{
  "n_kv_head": 1,
  "d_mlp": 256,
  "activation": "swiglu",
  "norm_place": "pre",
  "rope_fraction": 1.0,
  "parallel_block": false,
  "init": "trunc",
  "init_std_qkv": 0.0462,
  "init_std_down": 0.0,
  "lr": 0.0061,
  "lr_head": 0.00925,
  "decay_shape": "linear",
  "final_lr_fraction": 0.0,
  "seq_len": 512,
  "dataset": "wikipedia_en"
}
Each number is 128 + 32 x the weight over its row's rms, rounded and kept within 0 to 255. Layers, rows and columns count from 0. Numbers have three digits each. The size before them is the row's rms in percent of the matrix's.

# down: layer 4 MLP down (transposed), 256x128, rms 0.186, rows 144-178, columns 0-127
# gate: layer 4 MLP gate, 256x128, rms 0.21, rows 145-179, columns 0-127
# up: layer 4 MLP up, 256x128, rms 0.208, rows 145-179, columns 0-127
down144 100:149116155092125181140139139111099142143148147098139136113133157123135109172180095143124157130089121120070167090154096168178151120122115198144189116165173108132083162124109075148148115107117145111080114178104130164103140140105076110144150105102110079063125083133125105217163078116141078164172099022164118133164104093150209094138141110137097125173090143132094133152104160098167105102137
gate145 092:100133149133099140124091136154151115053137119141062112126139135105160113109093145133126133127098171117200126107105156160103130084136178129085150154133092161155145193138149162139123205131157104186112115087084071119078164101126164106182141143206122168112133132173167167103122147111111157237137122131077149139124116098142058097134122104139161104085116189149135159175131095093091098146161
up145 096:136087099139193083134144104093064131140162138181134104159109107098093074043092143129135136149150148108141167137131166037075161125150134121102127138115086172123217164143127114094152104125105092149134152101178123117105136165105152159128138118117170088101122120101134148161197135166178054115132172114107112111125159062164157183158119152105121126107132117162118120123137193109206095134115
down145 094:113111125118142129133119110149095092138192091084130110083172139171090049132146177132102118133161132181159182136127177127098082172155089144040148112104162143135124105150134131210070116085147183173119111119161130144083185136079066163177128083149143154156164133107144129131153134093149130158124126155142144131102080082170139162160086167177180131087115144125156118123162088163091142149160
gate146 094:097114133087149079108148140123084090123181132091150117141095108090140124117114145128169095113140143148112145116124163121084141155187109121155094187171091129134127115051110138185129080171081144140105106098136085147104122196094150119123114104171122118108166131123116088147123130135127143141139107143159147040172148140066075135185227157132116104148143091083126087078124179131102027103102
up146 089:125156085181122164140128111158164186068068121190153123138146127139113167100158126144098142178155100103164071149125121157105110075091134145144167125076141151122141083177131119103126154087180153115121199096102115156115089098139129146111107142093175185127079162151152173106141146113156078071093178081118086115074129120154146133042078073142108128113123141107095147146145134088183177137148
down146 092:108112111119096127140082116055113124131120137114146162084145141104114180160151147115131117067073134170110152161102093134136107103126153140129090175149132155172139100161185156140100135106154058181136170093098081177103120116119203124111165143103085081148080120118138138131169113125068106128128114094070102172183153086122158099109094133068172129148053082089111174102116055125131180114092
gate147 092:055186124143136148134102238170087098148124185139096077125105152156080114115112176096122114111138090089139128128122181107090118110166110091083167172130129138180151194150123152143135143105128131193080142121132099073094107112104152073127132091174077110117137081068100117135166082166112120121213154098098136137148155136150128191134154171136110122142182133119128142141120121146116133069130
up147 102:114143158116105144128104132137176189177115123074112107127160068070142161083155146099134111108155185128119107170086148138095156096088122100096145079114171156156137105124146159109080108128177079080154166169116099100124097108138137206080178169091132090102137140149156147143142136107135119111077153203156089151112109066121092164116065143099164112151142137149115147131217079120144120068108
down147 099:132125119088110135133143112068145156120146155179174135116136168116132108098092159151142142140153128106175116070131141147080174101121118097181107119161120141188095134146098109077089151047120107106133189104075100076136157104127130225125169137052138089172095138146136094082092191122136127088061079161125135101095141063136117135156138140161123153068077090119133126137120105150165123162168
gate148 094:102159178104142137119107075131126155102133108151152131130101183150139105105083097188089150088113078090115110114118153125069133116156104096100167065075118064059115151090110106092098088140150060128077141187137165122139101083179145112173161086095123095154111118123108129095119118159172069093125161062136168100088113076108116141082169158089181099181131159149143154131102118120103089124113
up148 089:105047113101115130116141147109118147133183147143084135091140098092092161092171136075170097157116166178157166135150133135182128179085137120166123154149119167191167094192142203106153145133139176119150097076153126115095159181049119126104109156166121146085154164119108098142121128119098175128173113173088118126129184166142111101167047117164067137088111113109142113146129091085145136152126
down148 088:138108117168046178184147086128168129142167144122152162105159128120075155062108120105069155135111158125157183083140130105100190121143115138158128167079131183137142093181186159149141115132154104131135157091067193133141159144124116133144098149084152132103171135154104136154241131128118145102113144164151120152092140179168146116113085134176088165081136121097125095163086123173133130096170
gate149 101:143078170160133132112162108085141150129143097115168172126089076142172157165133142104156112105104147062093142057174163135171095140170118067152137126134124141120070125142137125151151129144149099067169205087120080122061183155113092126147109086130116093111123082162175144150140107097093103145148122153182093118137143132156166090136074053044120154175116080157122122109133144138087112162113
up149 094:119154128109111158136064075140106061162134131112137118116201143143136155092094141113146130174129118172150179164124123159164160129087135141090108105109152093135167097083109146114124108118131139173160121178093199126183090144142191159129140179133176173097135177138146101083077136124172174150062130113109075160129128125064118164133143182176131095042113173157161091105153085112107130108116
down149 100:117131190143135100076119102077133128104100119136133135090095062117136087079138109088159145173089100165181092083179156121104149125152129140109102143093118169115167182125102199153165077143095071097157142131129132123065151055123074075156109161099077115148092085087182145176089120107098131133115143216122071152086088138114145119147165106108167118139143129142110110110119182124099123124152
gate150 097:152065158086156137111119119125151087141151168082089119113116130088131150164057102166137081126170171090144099188165070149096133117163096098106132098105110097148152158084120147145145149062138083111066109150143103093165147138079052163084122130141145136087134117075181135104168132097141109172122133098143151189128166162149106197194158132174132110111120123176126167121119118161166069163116
up150 093:134145092205116133157130126096128115110115116115194130192134131148113077083159115107098176118115080176107103080032120137162121119153172123149070110151143111079058147158128140103143098147102134131122143085117156163125118110153170083116078102114113178153177146148103111067121154133137174142096108093109124079120120081124170042082127145064111114143100068135119158161159154153092179136140
down150 092:092151064134083107111112149215121159128104110142172156148129154112094137178158141121095160147124146128143132181074118139211132109140106094116118135148184143139064079151128134088162081099166099105175150144167195110120191068096141113148125091113090142127132122112080114177193147067123095159123178167140133112157119129122140112143099123081120087142119171141109119186115185076080151090107
gate151 100:155120135158106078133159083122126149088255180105128103117173147119060122088133124153124114154185112159154133153125045146142138100114124050149147126084162146122113142141105143131111135107094083148144147059104137117103135105149074136127124048174111139099135112087118187158133184092169123093182121104089135133138148120147094103087116103127102143167131153127103161143065158109144164109067
up151 103:134156122184117100128226084176107145115099140072132118143144191139140107105142167138062155140070098108120084168093076108143146113170130128115100170139120089115144117116144107139167184140143104152125067112110123174059164141068169138087099069152148081085114131102160103132123107087147133171155113101144092144102133131131127113102069144074074171144156120067132138170120191107151147103169
down151 101:113180101130095137132112115121093127113177103092175090122119186116074092127078161129098162178095094149131149122130109157117116140182101104143133101053115149109100172146027167137167120063119170134156120084159158178122102156120151083109146124136092070124052101087059162133148176065109134088121165122141105121163135149126153102126165101156122167169118172195131119157127161089117134138113
gate152 091:087109129127104148161146108103091153129099103155177139183129120096080160090127113097087128154140069163162176120171152098090136114097138161104116143091205138121126174134123090153152127107109191133038130181147098091151103077120121166114078086115190163119132115145112141154094076178119188094136101126109106157108108146101178201116109164098160076119117118083157127191116170116131100078147
up152 085:165123126176114064150101119158158095087152153136053117084143165101187055125132123128120120139121175087100168119120129135088061131136124108138163095119071154097183114117094176166169140144194092117192147036155158146091159105151161143166123179093098128137161152136141144113152124077173083095120164131166150056130150103111113121120142107130054135113126160130116111102185111135143149101127
down152 087:144132169182136093141164120111165108183149160113121184137126184179158132127123111105122094073145118128096143167101155138204213078182127172104095117133091134067131156056145155145140158146095121127140132098148156136054117121160128164163168089097109087109089182169161103106146091103145109191129141087140100120153144100117159103080165155158184093107077123136185119106131102160167130137152
gate153 098:088134149108139154121155099079113123106152095132149103162118156196136155098071121103163190138142163136188077088079171142144158125090163103057127078112185138119127108160172129166113145121122093156172112126072109156135158131149147174165073058167124167108098147123130164100118118120125148158123142128107236084150108096110162180104093124119140147133071157125101165098180133154160105163170
up153 095:192099117137129143143108159169164158129125122085119191130129114117119103140182097140103069141149125102060106183124093119116103119163064145177098168114062134118143152069127095127149144120126127060112135130134173126110122111143120079079200193096134150159176100142135128150129097107167086120112077155176056153113145161145149094119167167131118108123166121182163077185106130135071135082077
down153 090:121201095136106134146115127132189166102156074126147142205125143112096162084066119150131168092170100158056090168086136164142146130214129118121123148134146147078185147105102118119125140147161104137131158153161073152113149148169126071101138128089096112172169153141125123146121136100141052124175128094107092139123122166182160133133145147123137180166085209116123146112133122203086117087109
gate154 099:093146086159119191133124171113132142103117102173183099118110126073160156149165133165113090146137088141136095125160137098192133106119150178158093173150106073156139155095134121139162072147089172100154119169102103064100038164120156109091139134138127116101097121132083155052205127130130118162075126113124105166125105093139100138041143119160089174153091150076133108109131114149121099177090
up154 096:123100190058140112127091101164110131132147111130094132179121080142139086155129140121135165153079135130108108160093198132125056119103080083108128133145138194144137155135064137116059166122160102139138100103176114167122205161085114086123151127156183120155139190114167101132060130131153121117161143195132144102128128163158143153158086071087108104110134119187153171178138101111100103072141
down154 099:146108176155149168168162132093162190117194155135074130116161129208122141121170159164122156186148130109071140120150157151108184144145117104084147111093109145057074141121176134142147159139137099159096152091174096117100095079137151172157089119179154155150167141133112192175055102117140138085123115130103157143114189165102114130097149118096092088069192135112116132113108127161141179142113
gate155 090:160101153133102123125084110196134105084096121163100155134158085135151158105135105120141101096163143090143127120061091160172127169154073106125149116096124155134136112123150166156109099137139094041123112119071168144145181095106143069154104108185180117039153180150101152161140056174124100142093096111098075102114158091119119136149099179130091104126114147141172168154075123178083090107132
up155 089:077144155110086072113071119151119122122094165179060148106179140127166135124115199153135096149156141143025143157155104159109105146081122144194138085147121131120056155069131160172144085130138115098160119132144095118111155122156134051141140119142136132117142143131100168111139170095119169146140126128182095126130124113082077144138180160125065202085172081100150134124091135138142093137083
down155 093:134086127194158093075090114120123109144130191108086110108128103062188114100082161113118145152129125149084150153157131104117135127073144059093117175164124119181088099140094078107126151158124144086108108145139126123161142030096114083180106078115111106063127112174118084114142133137158135164113093138171121183153088115085093101182101139126102124098188145091122125102122185096151139131072
gate156 097:106152101137179060117217156108135144113136160147125144190115128169064143109108091090195109089082078117117108120140124124147093109105147088198132127125125109194158124083137119148107137135167143129100122132122100122128040148136100153183169104122119111085111099103151149193141102164139134124115154110131092103106143092181131129105127163149116061125118094120166118121087203130124082226134
up156 099:117108159127197117106135093133141167119151091165152114134107131127148168116089138154108154146090194101107119094135192139186091113094147113140112159105128074098131139137096153105121111114193124101115188157131142118136092204115097122116130156131072179139106143112056156149096143152149108145136184079135152184061195165144077167107108096088164055092092110177162160134064118141140154141156
down156 101:184099189102054137121088138148155075118153185155156144154135095151155100106137135207102136132135190100118196179121120151149094122157130103079120132117075145125121167139163118091082161142090167096141128108112142118131133099096165116087190133142177151162135138159143098056112146080130145170103093129178212133133109146097133127149170084082171165125142097139124105150146057142166102100156
gate157 101:113124146194136155136110089032116137111117111161101093157134113160144183105166116111202121201141123088160128130132112130204136089126107132112075109169146148077144149183135040131105178175108131136118108125164104143131118154104123172093070135148118140202155144164079153089139122138121142166069158112128138089099121111143172158177170153062114107118091128084127146103120097099091093105126
up157 102:123140107076074163128140146192142109133141139067144163084111128112134101180076151159079143089117115168077096137128129111053121171126152130155208156113116118171140108087101188103129094064130124139152140132076146102126123111128103058172196095111145139081079112095150096158133130096142101096167098159154095174139141132118099084118127104215182150127199125155140115113138146154160165136137
down157 105:092139165077174104177103125081106134066159106110127106141136106130107163107095088087111175131121090151155113110126094150147135117174170137117092130211185097113071120121169140103129167130109191078135164147171209171119091147137085126167095100140138114117114117133157141136052125111112181093129162161128175061143153089113092160082112097110144132120072089158201114100113166149121142166121
gate158 091:110114134109071122119157085074083118126166103169170130108125164157159168129119128106155171093112125100142073085064143076109089181147107182128123116124174122117112159137127139116081145173154103104078141161142143156137105168100150089137129114139160149098143191083108086085117084186152243127128094089122097107160171154142181132125147087068160130138153127148175105178124112153084127184130
up158 084:105128106163146127143160195102060117109141160125118117183094108134089092110140184155125086141103103106098109116091135166131102043098095076077182143127146176134126077220155099085069110136064118160170168133143165131134135090147140108144116131093107184174117108123155134133169145095129066127121178114149128158121152098121147144147108101114166173135167115101091159064071100135170110124085
down158 087:121175169179161142116138092149139083087157158121161155098122112126128139116112146073125062132129119153117131130150114057121115107144138093099166113109145113075088138094129160155120141125161106161187095075164098173144148126140120111174109102152102148072058153097102086127249150078147170162089108085153097118130094090162107163093092109116126111081130160047112144131056121140152144141107
gate159 108:116106115146118170101159133162104111167143090119151092172146131099179121111127167116120144102148115095131156150149122143183145047180118111151118164102174168145107090140143187154152125110125171107132205207115149131112145099098179116075112129145193106192133147169110100087160113052129155148126083145129108186153149160107139083187144145115151111181137127106131120164099125077190097050145
up159 112:113097109114124134109110074130112103058140049088133152210163133088117077090099139101148141129113113183059170151107141120106135131093172119143140106152111159149147168090132138155104127132109125155130160095111122152145141120118101120072085066111072195095140107094136088131124155088183145185094124161140167105104112095078159079150128074132117095072058136080106094100098110113146069142092
down159 113:128072164148145083130146162090091090130150136133114164132057070148109142142101120117142136114158147149126076148116139124116100086128138109120084075106057093069136126182088152131072135118131175116137153055111127075107067071124139173163139118130164107104172133102133201108104110192180114055119145075135111083123153071166085156132122133146094140096150086126121098130139200114091098120120
gate160 097:121198110095196158124137128084169137162092171153174160137096135153111121143090145180118199085103093134166090160135138127090168087064149196125116140088107094110108158124151099158114085153182172113094113175157173102166173102182127147132185075125129114136127101100190174154124200067127095139134116136106185167122152145127121146082146105120142131096123177122132125116158141110136168179130
up160 096:099163097090138132126154115065058123104129145135123111170131157125122117213114198138192122128146124138128085165111117131084141121112152084196126112093156188133111107139138121094067094137085153122133184109121150064133103126109138163133182057134157084174115084120132121130128125078085183101182149173095128147146150111136091186157155129113166132101105165157104175062131162150128158187149
down160 093:094170127121113151109138053136164090111112125116153124070088141163141176153052119160147074228112081072133104110120132143138164183121160142192142134153103181094110107113123128133128049153117099138114096084116137103147146130104146198158125151116158157161130084130078091098117135108153110070107132159085121133124220125158133139165097127115139079106158146122095091111157141101129200132150
gate161 102:109175185041113153073050153114136185130141070145144141125136115189178176090132082142118121130081153140136105124140178171126086130147144132115164157181092104153130114146063202155117136081195165118143138114100156141089097182098200120102128081114131116142115139130174114154078159170119076143091089144090106157126132124105111092109134117160096136097111141126155124120148157071073140131130
up161 103:113123159111139107108162096093092180181102073102146109118094129133159159065178133069156135130134102118110156115085112142119110076098091101147150098148110176175121123102147125167107133116123150102112149133125126125064090158120123157169106214091122058149134138108129050144128112122105086085096119137113122094118082103136171085120082099114027111129132072101177072176117130164108175171162
down161 099:150082136062175140164126180184164099122133071181180167160087105143130154175077153125175172157142136149149169061159140156147064160142161122111128105118088100155107082139109141116165121122125138182143169089134101069156093103123081153106151105109128138098136131099125147182145087157071133146141144144136130065134133177094145154137097104148125169094125181159049085118103108166126127140062
gate162 097:126133159164102111121132088155087128105144092152136152044131130100100133106163176115149139148192145136121130148111168163118114116104145150144119167203155136110122164145063120139140142167146167077119095081095171156164154133147113145135148135157186102095188147114136163090177098105123121092187125172129157139113085137170155100123106097141095169133176093082200127072182212146057170137140
up162 104:156129103102134156102146089116143134043137093121126124109088083083081162118141125126119122148143132152102154139120173161109123105170144144093117128152151118127145130195102106106093097136140116105067117090078193182138122154121103116125134134120103125130213183149093130087174112124140139097233126121147160104125126134132175151116140069127079137130148038055189116129150146129060136140204
down162 104:099077055152137144150173157090088110129101173111164146140159175185136097085128124155153121089169113137116149144132102105128125088112121098117103105125111167126132099099164125172168156146111158124125186102168115137160171161163118082161072128155078129123094113149126082139106165150132168124135108054122098149182131109050139177177173147088126113126089063203146113147085060103144119193110
gate163 102:123152113096125203151081084115139132089147186103155116095106037135139163056088097153082160128023095135106161091153134138113073127138094139045145152171121132171142164108168101160164135135107115134148126148151095174120119090117155123118094098156135098090132188103081083138122146143146090093146090173162165157094124109161160112105095080130111095138089180167151119135110120104110117159132
up163 096:113104172157151102105115169153159137182086049159117129175138217139114118219194129127148114102181175096142110188070127122112189102113161067205101109089139100108137099158118130102078101134096099162120131099144133079147149151126098121150197171104137155139096101136118148138117157133086120158092135144088074131129138142111090114092132169128186116114162080117141121135134133088176128114122
down163 095:165162170097144120120118140117117142122127086153128161102129175097173133127157134129078135111114103091183139164117099090133107098118114210054124095151077148091128131132134174117123096128130135138131142219129188159132116192087109169138188140047113164137096091104115071122124118136159119094098066090177156182097110098087137190139152202120111188123134094135131134138109111126194152119126
gate164 091:095157163049101136161070132116205097105112167153148112143091114139115162098155092142104114170107102084107124133127135196153105126119164135167122165176116111115157148084083104088135159192068143110139186148182170166117101149130134122157103080161134147169054182113088119170105123179137161165113121121059150111144156157179164155101167092119105159114115168112104166107179129130083139131156
up164 080:143093095183150117112203146130079134078160059136115162159179112114133102127107124058138138118186205158159141130128144127090107113169133160116132105071120188153130159116105137168039094099163109174132110106078194083180090072107144131146158111103149140143184097140163163106093099083129134089113162124170102103150144105085116098179153152115165117165107101140124096103107115129149114093133
down164 085:177135096155172127095143122116068133148101099124129113156106151127111143102157107156167125098173062118133158127129153123125155108147144150119093100131191120129118142171188171107203089099131161156108111160064081144112115068103116045128126177103081151174104158082194117146135143117092104110184149183145158057091124163098091135130081152064159104118127075091146093151145164147160133151155
gate165 107:091093090091126087163102137144149206101177123088133109139093182165223173101081143147096141095177139129113111110070139197152162133200096159135084145136139106111147086091161133185134120141141152158116107163113120163162160197150075127108124082154114141143086138132113123127158149140139108101100124086159140128125076107137141139132116187186165125174090170113130137127167170076107172079142
up165 122:119126145160167111158091137132095128086109050162130098139139111107142123128127124169129097101135151160088118181162131141144099233104126077148178057136126191150132091176108120091161130103095095142147088097124135088177114104157116125116159163115138148105152100084112135102198204124166047117135180196105166082081113167139145132131111090145099140158118138170088125199131100130146119118134
down165 115:201150125108124146065143128124135108157066166126113143109154114125104103197146159144181226198156108117170143131128137100109162089092109096095058137127111101132121184091147124093094113144198112092128195094152085129096171124085136137176137118153120118142105134162161110111105108122099082162133100148113150120215180141147119104144123164095123135084197129092129120066159131157115116102119
gate166 084:155113168116100138118147133121109119167097073098136194142099082113097176160115145137138125112160160145097135136170155160109100154087117195128151143205097149148120150132128100130187137109046181119134122077105129115158124096118112165183097093124129179067149131063159094114105136153107152133091097120107111161062120118126109211044083129125105081122150139109102142165089128115070159075094
up166 075:079133094147197111118098157142146124113139159165114086107168160125143088094135102111129171117110116102157153118115109082159142102162114083162101087073170121129181081115127102152056115138189056139114135180137132157133161141136148064125154171115143102169099135151136155136184135137135049134153126149104174103182156140099169089201167153147139187127129076163167150095097148167137103195148
down166 086:122114170157168117107130172146118105113160175188106082083180148159104103194185138093100145087143156136138129144117087117175166134159092071116089095164108109103190141086133139123087119119160139100132138053098150128114168127131114127141099149121121121180124191076128139183187107135131157131170145132133177078192116131150100143088186093099125112130122073172187105112087077155104078150155
gate167 103:129118184089091116144168114160157169161109136091100111161156127078159147156116069136140175075140153160081108106097098171091106141086104071128152075167112151202054111139138204102064101139150078111131144122168129086103198212164140075125167107114107114128137111163124134101142114119090126130126134154102128122124188160117109159159129142175150128090143127096141175094157112133071093094133
up167 111:127113098115102149129125172098106100102126085158144106150099170106132148139114094130082125123094071122183091120100063204090104082149142098145163087056102145098126131136176108162104147077142127105098154107113156166161073132146118085170096116137078108145125093101109135128123086088055053104143157072102062142111139084125092144134131095149101128089133147173144088147078169122178110182179
down167 107:184174190146176123167091113147150099101144093056178141168175140112127178114084122106142133140102140110088157144130115138138125141098122153129165133212130116191126089100138192108136105100138168112121169105073156086093168154150109145049119068157124121139151087125092178108117172104122182132103109031111150132109136169100145136116124078129148150141159098105134152147157131145111186085176
gate168 106:157160100131145054103158164099123123159118110114193128148081135132117137090141130181142147159139067140127218111127059124152126149172131140189103132122085159143194131103119165130148145124141175132134127131090100135230120122132108151170047145085101080159081140091196095125081123167118110125132117115131125175083177136134135102066107129164111080119165103188157089105127138147109118131128
up168 103:084090124167050201118074080123185083103156160138117103111070078143153129195112149067119093119088085206127123082141135124128108114126142141096137105117163111129106122175105144056120170134104119163121123181130151133127098121116157112085159092180102155107121137125122142114115104037124108086136137109095059136144138115133124109145175119108203195130095162096111138115134133101124157106181
down168 096:124131131144106142116158142087126186070131091086150155082196145143144129167160074106143138102149130165146082194181139135128181128071159152106073149110127116072099138088133107136122111101155109144075132115105128064085118142129169134152129110128167142154213150159088145167139160155060082138119144171106158117181109096133107110142133115110071101164134148043107070130068168153155163125143
gate169 095:133104107072067080096112130153136081163186163132153105087101107153147128105160153138124070123123083122143151145153132105069161084132144127135121070113153134145090155161090180136129160077104083203182121134101148106113179127163146185178155131147151099123168122112138073134141120178152179096170082116062097144120115154111087105078174165148082165155159157125136148115040109130109091127119
up169 100:165128129172200144153140189115128125091085119151132119074112082156135171210119147116153213099120093206141149139142051103140074112093131118192133161157072141123156132111152134053128135156151165113097111099093118111118086078101108096155107101147117162147131087139169129119092219097117108171066124165112133113172101149128155107141129136160162107124092143114098131133181135110137119157149
down169 097:112091160142128183162087135079110195130091183149073173102141135147101190157065078136148214165147123144163096045200173125125089152142118134168175178125128139098144115127127160078105109140149109172134120103113147116091121092105107088161105154091124201111110144158116119104122159140128094129093136123150119123194126131100105083151160124155172126110092143132101095129187190174128118148113
gate170 114:074122146085119077175132093146127150191090121114087125097137166115162175147155096098124126081156135131115153151108066154159139109096076092122131095130152102117094119097140081154108158114119168095093113105196132150117140122171137123147172067129133073106175163116163114167112123165087199112169138113128105170139079119085177139093105170094085123147171125127172191119088174185173171190118
up170 103:139113141097142086139077084118162172143116091131161108164114111185111142115102167113094136080054089148128115127099122149158141098093112135113131107090163145113179169154111074096179167160125156087082136127150149159103128087118168150173099119140094183196136186159138133134110181143183099185110117111068145148112077078103138150158082127149190161122124175089173143085157148158160201133133
down170 104:161138135121110172081142158141164097112083118168168090105150055141142131108038166178132146098104084094147138142085159166174108119113126159117105169121064189151119171131132161093122183125127137108150098119084115112087124088129112089103076144110098193139125133148129127129159127150213061153091122070060130141160097119164128112157125116130201106132111129146124094085176121075125151088142
gate171 091:099150109130121136201144099126111105134143117180127144097152183093140094173107091119174111183181215128131114162158110103140156118153142078110148049099091140147085071073164088162128103110095170153106109133159229066120137102140110130130133110154125081079115087149127108147120083133095097134116199114132129115084107075118154155108156192145123080126141155113124122153138125112176070112122
up171 100:160113111164131142088124085153128120086123092180133108112129086117125159119078133084150108204136152065088101212142186153175139086077174083090057103116114117098157117103143139145138126134164136190133130111151113090126141144169090144132115163083144150173180156157115146079185174144122134130156156169119117113171103101147128149080100097209072154150136124115102126169182085150117131173115
down171 097:132138115146130081086079121132174092142119107180134117058126152126131195106125170106143096169124122047085145150157121152182136139108132124134104138106137133134127130119148095113174147146156173164139172131087098143133152081106112151102086141115156210133127146141098130090204189091104139115131129095100117088146152128112158143075145097200104139211049103029123120174134133161151136146131
gate172 097:080164149099089111156130143106132141142136069075105110153135143178093173156161135136187128151092128125145080078099121151096121185112109092124146084161115065169118158160128113116102026106115161117180123069112171126096098178117093149083112124129117070133066178130112137159188136114128090166108178106074113142067133156126125152143105096089115148165115119097186091144102103067148126112150
up172 092:123197109099081061197128162116112139144167077119060078144139096149075152146174114114176129176144088163089064136075154149143131154150076087141107108089142102125091143109107103166087074125114124146177120077136060124121113098113074178112115107135119105132094157115111139111140119165128136166080171080137118158091175143069135165180128179093154168125154175125114098123138118083143111135132
down172 094:127146117143124150105099140153126147151118122120115128105133066166097124145134123036132170136144139114103119123126156157100136133174084111196151151169103065168160132146091098126110125117113188135151105110105110131111153111137105170084192083093122036150135099106123146139160175162148138141130089000101109141131133126139099117151082118162112153124127092154190094126135054050133090149173
gate173 098:130090163179140108058091124140083134178166124184199107142129121141105130145093127150182149113092178137145163124195148114187120050108113139122124137170154141112179061155100109152163145139177171110144165121133162122164145132117112089120140166094180164140102146063142159156135131174071144123137164181103182112106113136163113141051157120112104126114181095151099101176110156108117178113097
up173 102:154159139126102119164110076128119108135146142203130052165140106163117200105127116121139134164118097096166114178074159153097140140079151140109085165084125114079107145146165168112118089100154202127097135147159152140162071134130154113095139126108110222197123130122134147124115156101154211128186166135145117157102138115095119129095149182150111139124127202104180122105165103125079106188130
down173 097:164116111102120151159127133072140175122118119063084158116128145149117104154116153197126120153051140128065147136131127132099146112150095115158197123112142089191107118137148146145087163175127096143169064121124112160222138169093116102155125099148176182139135189169092126121121168124161175114163201163122096105089102127150078104142115083104141172148088089172147140180173126085101123132124
gate174 103:186144135124186168168110125134116129156115135101092133059135131090143135135160109153134142155154109097086161100070083224128130163155141166122152129139202158123099103159158208145170130102127098116131095138159182167116088213101111143126145115220129142146133151123073100140119107095082130071093154109127074112140137150127120093120187157141151151103199128141119123123126160101115163185134
up174 107:117130087145203138128094091120189130137141124140083069097116189139105218107114108116105118149173147147098106120067095164085133149202067144114104112106140164124138103098175145134139114138141091122125118103103176187137118161126076148097171134183140092147127114110060068148151142173126084111116175159118114145127089151073134119169146129105106176105213113124116117111159178100086170128118
down174 106:150145166144160133138098099068130097164084094088128118115118154160095099131207113154178138135140130073134107145131102148172121129144109145092119074099159171159156049139173120102216131137179061116102089110158149177142074171110101142177118151185166103140118107121127150134168099108121098154123153122080097079118109124088121093080189147147174142088147072174143136078091145088111158128137
gate175 096:078084132110134124164142166093120068141131143143111078144162127157145098096107116159076135103141139119141151139165110185091141134149108149073176114178105132106128103186170088121112146134154158115113174133072170132110175162135159131122169137109081138128129079103181151130130004150122083110095169116195125151118087121134140058142193148135128172143096159159156158158136143116162066074160
up175 092:174125059159135102076108106163112139124131115132137159124135137144081138105071105092178173094090117129135126168128151054180123147124148103132116137139131192129130139080093125144140076177109104131095149055144123117080096103162122159119126099101141121114182116136142132139063171187161159109114104173086169042096155092150097165178062157115125111099063185144137085147172144115122133178115
down175 099:163106143138155184162150148132166134083144113069157152148148099102142163094102096182093125106111119128073209057118109100115130139156125131135104128129093118163133090122109179183135098131105089208127125078114160143139128101128089153229149075130139138169201169154141128162115176131114086172168146086086132125127087099150134141101103132147097156128120098089069157080144078169116102129091
gate176 104:122055175123076203159167113129141140173105128184160165136110123114095201145091134140131127101113111130149113128147141153095147157151165151112108142170141150124155141186115210114078141104161126168137078110119059146156176138132171101068127156160122135063119168151151098189102120112129143095167082146120127172130160144181105112134119144175179095190174133141189137158178090113103115111107
up176 106:104173074165142072128105148128059108115129131101111104152152150097156052090098147150130165118083143098151174142110125088185132114088126107117144151100134170088125147078165076151145092108142153150162187129139135075075127063142128124125123101082165116153151102107168149100107149150129100120148148157149139072109079093121138097142089132056050100037105159118115137154093190132183122142127
down176 100:150164144127171101146078147137134116062168077068103153125154122140151129137124164136043131114093141137092119186132170111161193104125139169180098073121114119123151126127109134125099173176150162137096148157137138105102154104144157130167183120132142094090130109087107177118205153156155159096158137117127158072194078101209085115171176127110167155114118104132090090146126115175146165143065
gate177 094:164126114137132082153145130119146089164146112103077103153090085144126191123127100139164137135165126085110126135147169154100121133180139131118119122117161111074173144141179164103154071151094062136169104153108192147115153219164064182133104116122137140165139213124074108082090128078137109128094079124092056074119091093136121070176127150134131151136098138064157133163126095109116135147125
up177 098:173206085111143139141113096084130110109140060142123156154126117136138125119129149173152194127068146098149140140159147133120148193079125057131179140113154136138098087104140164095135062112138071097109068090187127049098116137164099127112142067101146055166090118113170101142121137134156114136116124104132133064097110142170131128138090125101141114117062197098132081100166132123124165085114
down177 098:139094112092086116138113096132134115131072147090155207157093121099121095078111161132086151091161106126099120093099162104130126118159198057137155162158136158136145143114145135140132107173157131070100118133157171178109113121131103148071139129130182070219131104136125149102099126152068062134120186142123101145138182136179118102163135188128170098074164081140137103109097066163116127180142
gate178 094:130103136120129103089134124094080155140136134181119099094146174144064104031119096149119147116128135155109135082134119142121164101139076118141194113073115116185145130097188121116118103178098146148142105138142152119122152140127048184132131064138140091095176076097129142187098122177134120170133150172147149121186068109145159100122099143111106100156161180131041152104137190156121161166106
up178 099:113112198136165169145184173110109112096124086162157147179197084078082124065127126140165136092155174129162132161114102105123134098144098127124058172086110126158137143068107115101149107161168145118103131096124122156126110116142096123086118092118131077121136110108143167094099131136095164074102143137122222137124089119130092164171130102098183103111078128118194114142199131134218119123116
down178 095:109092186142184141163166135126162090110153086113124088133122045134113160119168083138122125159145147146131093166082125069056106152152105123137138207108120105170126171057115147127111082099129092160117085110129118133113156152150122094101135092112126163130153132118130139106120083136126141075086124174135155151150155122117023105095115095074141178062140147124185127124121078195180114157122
gate179 093:123095096132099145195103078159198153190119106139176169148071123095137150151064108174138079129172121122087166133128059109148159088134166085126061112184149179092136179076127148152139131093156179123183145113156133113138097126186124098106153161129177123152128173135139102165080132159110125095133146125132130125130130145059124138141080116112091165114142113078110122194179127163116124182112
up179 085:119191132112084145139111138121019142099152150064062111072118100180189153176124145102142151167063150129131121149125188122056099129105195192096143155062174081177159146138052112130088144158138124125102087114127114106131160134108152153174121143128148182108136126127124164142118137142160109120144065137188130104136117137186147135135180093169141124103125144143131127125121123115142109161155